python train.py --num_hidden_layers=13 --num_key_value_heads=2 --norm="rmsnorm" --rope_fraction=0.5 --qk_norm=true --parallel_block=false --init_std_qkv=0.0452
Each number is 128 + 24 x the weight over its row's rms, rounded and kept within 0 to 255. Layers, rows and columns count from 0. Numbers have three digits each. The size before them is the row's rms in percent of the matrix's.

# layer 8 MLP down, 128x768, rms 0.0645, rows 0-127, columns 256-287
100:125096164131131138175153107115113136107136129144102127154151092127117168112119134121080134161117
105:113102147123098098166107138145144164094125138113114129141176132121116130112169115118152132168117
095:161152114107110157156100120141132144112134126111162150184129097128114079097146105104126131113091
098:128161147115084106122100131077160087180172119113150171125110125134122075120119130128137104137141
097:109080135146134113113119182086136126170111142151162132101130084118114102149127122132107140097098
104:170134137114135140168142147164125119149135111118136144140141112074139065101149143128116133158117
102:108124086116124081131126127124112156110134104111136163107167151152105116131143109152135097130103
106:169113158136131145105110136130133159135129113095162092125155070109151146133150130118154162083168
101:103149133093132129134123109120124173171116127180106179125153135116119138126109171149123088142150
096:126134173105121138155096090119123126121140081125128122075085132124137109121060135191121105105104
101:098122133129154083105154113167106099133121142150116097151109135085154137106114168117126122170145
096:119121119130140132108132110141102117103129119162153136125073118109140105149102083121143105141108
099:164166116064119167118162137108162126142138162144117128122106133112122155132155171130120157128118
098:102091131103177122137124092148146118109141169179100127125120100120144066123154145139115096139128
101:130157118114131160166145169094146129104190117128183139159146139082152140144182116125155153129135
097:135125120110105132169141093060096119090128155130113102151125137133119180153123155096107129147119
097:143141126127149135108115107151112176147076121146149128160154129054125109129104099123150107150094
100:113114158097142142125186127111118179149172137108126101080112181153154120111142138128151115135146
100:121156180148126100091124125141112155167114154154114098135174153087144199123170134107136126161142
097:110115078138131147138136139126106147152139096181169149133167152114140095090160121142170138121124
099:121106116116104142136156116086086103134094156115133101117121145157136146131139145060139124150154
102:158161164126100149167107116135077183150140116171180132105106135144142195143169127117148158135063
101:158140138146107134112124175137119097161127117134116117137092113149140095127144137108093132075140
096:123139104171115085130149145113163127179108138108154115148150141090113155136132092078121157109187
098:132148134123097133096128153159115114174136122100125141078122146139131170130128099106152118124096
102:103060095111136118094160090143117117178121113127140082129138169152119094165123148120108113152130
098:131111118169102129167138135146125109159123137134148108150130141150127158160138112171133142110123
097:158126133105114147133119108148157135132110141112119085118100058123087091125108112101172075092165
102:119127082137129191104126131138125085161148166145112151084143119150147120144101093128139123111178
104:104128121117116120123124116119073093139104158142129149106091146116153143131115126155135123167161
099:144103079124116117149169123123151140124121144148108125141102110069131120137131111140156128181123
095:126116149124176108101158134141150109104128115110131134145157154123090110102108122085120172149133
097:176115117135140115125147157164144143159118137113136169123121122088170161112136112102135138102144
102:120131101099103129126151166094121121144149136139108131146122115099141135127142121110169121105186
095:094158146127080142095104079175101113141120131109136145094139153155122141177109157156122148103105
096:119168139106164101139157160094128143144124123076151141138116139119114114154092161100127132128129
100:158123081096182139157103140123136142142121166134138114120127107151159119108125148119124105056163
118:129102130089090137208147136068125153109133102128186130140113116127126123102134130096112164095120
099:104145118169120108086135155173135137107129144092137124099163159115130107145095101168117123104090
097:131102147115159120166145129147118128113113114152164102083116135168132090113139085155135124137154
101:173141082154112178150129130187158100151139163096132117112142143109111130110153117115095127119128
100:146153113134138151155158131133155111132150161139152146115112136088091104128102127113111150133140
106:108129134091108113130124172157165156113136102122102139123131115096099121124174110133129140129130
099:155155115118128114125107138091137149163088120129105176156158137095148112075126091147114137126125
095:146089076147158124089126118110099134140143145136138154118148156131133087161101107140122133170146
107:104103124077132132132124124097111104101076129082101114118113142113126142155116133088112161149150
097:124168099139155095126108102118129192140111122125149178144190138150107102105119104130119139139146
095:097148116145164134130117096130150096154106175108127140118127120126145153131120116135132140149127
101:099098100112157138131139133090162131158082149120115124107113119135131094174122076138116138141154
097:154129071139115200110144089114126118126131128147162143106112145123122070160129103126097148108081
102:154109156102089127122113137134154127137133126094113108156118134122135163152084100147157113115097
103:118126150148099172103122118115125156097118111118089132134124125139157112121120096132161134117130
098:163127122177150144098111141111135121107135124125114131147116094149141114176143143132141152090079
099:122140138128117106131131153117151170203114131123126103152112123113116122152159090141114121138117
104:103092057180133117133120124119111145110111139148081128160109159150161144136162133173126141146140
096:133134145107154129109101129100151127114108086137115139115153117191134106158170152135158122082126
100:091124142102136146167108127142139106110155139159148094146131104120118139130101125136123150105132
095:159123085139096091123126136130120160108112142080106133122102164118118103145149110136143128142107
102:158147093129085133137134122122145124147142159116163142112104115126088157159122123129134115104144
103:150159087113141116138152098146147137100107152166175121095157159129120181149128162118131155100126
100:123156146103121115153115093158144140117143139137157123151145126126139112115139120170114113122142
101:135136119133141137176107142110112130146169093091124144105114160205130131130091148117125115085189
106:117178097124152137102117099130157067139175140092145197155115150110112158130156099148100150133136
097:095135169115162132126121116155165136134137108107132126099161113195131100167134142115104117144098
103:121117155132108125188150171148143161109126171133142119112161096111139139165129105120113150091122
104:135144114149109151164120141155115163151132116154130116111099136131188120142164108121150136104128
096:149165167070164160128149130129170091110121107129121159130146108108134118158136143138139161131131
101:127098142116110099123148158190126099117148144123118154082087129148153171121093093077180149122151
102:107132126119118133130133115121114105140173157123122061101086163122147084101107140109162152123116
095:115105097133115151101157119137154141151097148136117101114102114135141133111145096156095131110072
102:070101125116161086106114152131129147120123145119125123125144092154112157108177123074114136142103
099:131120151144119119129122106147148093133116140131109088123082116136097095149104148140114140125124
102:082150135129137149125124103128139076155120112144112136120095144091129121101106114161115083154161
094:115120141118120130105151115133136144125161114156132124170128165107147137118143130127111123137106
100:110147095120170114132144167130100084109169130098125099122162095117135129100124118136107130089129
097:122184136100146134141147159180138142163141101154108156092106144119127107124107148155123104143098
103:138106121118091126113135154136118126125153147151145168105085065117141115080146139131170114112153
104:099149116108119103118124121090101130122186163187126132099143152139122127151113101147129147134117
095:111115130153101123137124149100173112117146151115115156150114144132120145157120134150115119125098
100:106132136147076117080063140097109123116133100103166102136107155117150116137177135102128153155137
098:114069164097126119106102114086138117108115110137094151113143142087086099118118114117111121135167
097:172087167122129127154145144100126093128115099152111132130123119110091115130131140160073105105167
098:139147102086122130154115113148092146124172116124144149097139139143124188124113104133135168142116
096:092145095128122100120126159127088130096127171125127181115075106115112147156133148128133119157120
100:140154126119130165100107072163131107101134125092099153137153109121145126110108122095131125128135
097:155142099132055107163150117093146113125135123106146156135123150109134132111128130140137097109113
104:125138106111093144102108109154114149112115112145121156140157170085131113115100099149133146139106
102:145144163109167096109149199150130125122172121168118129136159112127132125131106143142116140132128
131:089169138116129084098148160176121138131175101105090132141140150149134160140165129124143076000126
100:130104080105111136126184093112122138169108131099135153110180133104169151134095122151135162124128
098:128120110131129134167105120141153133135121149130150110157132097153134123130160161169137084145118
099:114142113162149108127145159157112132187136120116093112101121129146171116183120135093107134132095
096:126144142090121120162157141144149132143137136148116162116167140163123142109165103131133104128121
099:105142164136109144174132147124147088119141149113142113142146119089165146119134142137131112118152
097:121122133136130124118120173127122129143112127159128145147132101073148152156167091130109171127145
096:132130136104159119131153129120128142133125112142097115095132125178168137065156148164112132134128
101:146080126105145128121114111117106150102131143120137137095080098170140169155084103135110111136123
098:142125079136133162161139124180122139083122115100142180130110161113119138120170097124108131127140
103:186159163122177124101135133124112145101132099135123133143173163180109163119186100116151116137134
099:161159102172148136121090158133147108111131128138092135128131168135109124144147159120099142111123
107:119069133129107152131125112079103081167119100112138099156135132127080143099105103122110104104133
095:117081083183116146136118119113106052146109127141137136103124109123132089117156116139116112109157
100:152121104111112162128139107113159128144127125123156111107165136120100156104103172124102115128157
100:124126082163099118134137119119124117141133142128116153139114119108133116091132151136154104124133
104:066149147147106092136102135150165092117152140144127146152159133128125100119136120109103118149141
098:133101100110168136137094129136120158108113139175152123061132145068078124127111104122152139122117
093:117121104112112095147094152124116087121140144109166142130109130099174103106136123153126114126160
100:099138158119131134089100150134164130137129089123092107127116110141128114121125137130154110126110
098:111113199136127177140125154125112078107137101109144149136145108153107102106157114166124143182123
102:067134149141134153128107128107115110128123151154141079111155125095124114148086138182149144133138
100:122137138168154144150138124189123108114122108096106102150150104157156144125174131182145104105160
103:142125138157127105119158145140109096156095113165125116133174104120107068154095156147122091185103
099:111153122157118153135112117094108147106118115121092099126100113133110159118129097139155126103148
098:142107148087115123113100125124116107127137155119117139113142124121106092101159095078124106132115
100:139081123159126123129097155123113106120134158116164126166145116100156048117138153107124156131141
096:135164158121117128128146136139130163094134145094110109157137127134154145167160170137114118168102
102:129101124143161167111146127133102111155125094144110125142126095125129176144147161162159118099143
100:138158141168148116099165128134129147100126105133148123166112119120142174111137136110137127131145
102:116149120104060112112110103135124131072150163097102145139171165131123087113133135115078177156152
099:099082142162147167179200134141139160148157141126122129131129123132115169102099091152135132151137
097:098112149127111110124137148097118138160123129127143145138102122117172094094122135150114104101168
100:164120114130133156108141130139152127136160119171120109148098136105149150119171122145154139098159
099:122100106079122100141115143125089131121138136134115122141130094111138091130179088134110096117119
098:130112160191098097136145104100139106095127130167092108140113129099100143160110119156083128112160
097:142120142107164135087089106123127140088136090131114150113140118126097083167134119111123128116117
097:115176102175120117130128124113180117152051159168147157133098143124133129123123124131136141110095
099:158131122147172125117139157101093121142134145147126106112133116115129140107100130128155151123105
109:121135093117132102104107102122147121192110115105126130119122127148155190147117173111117132121140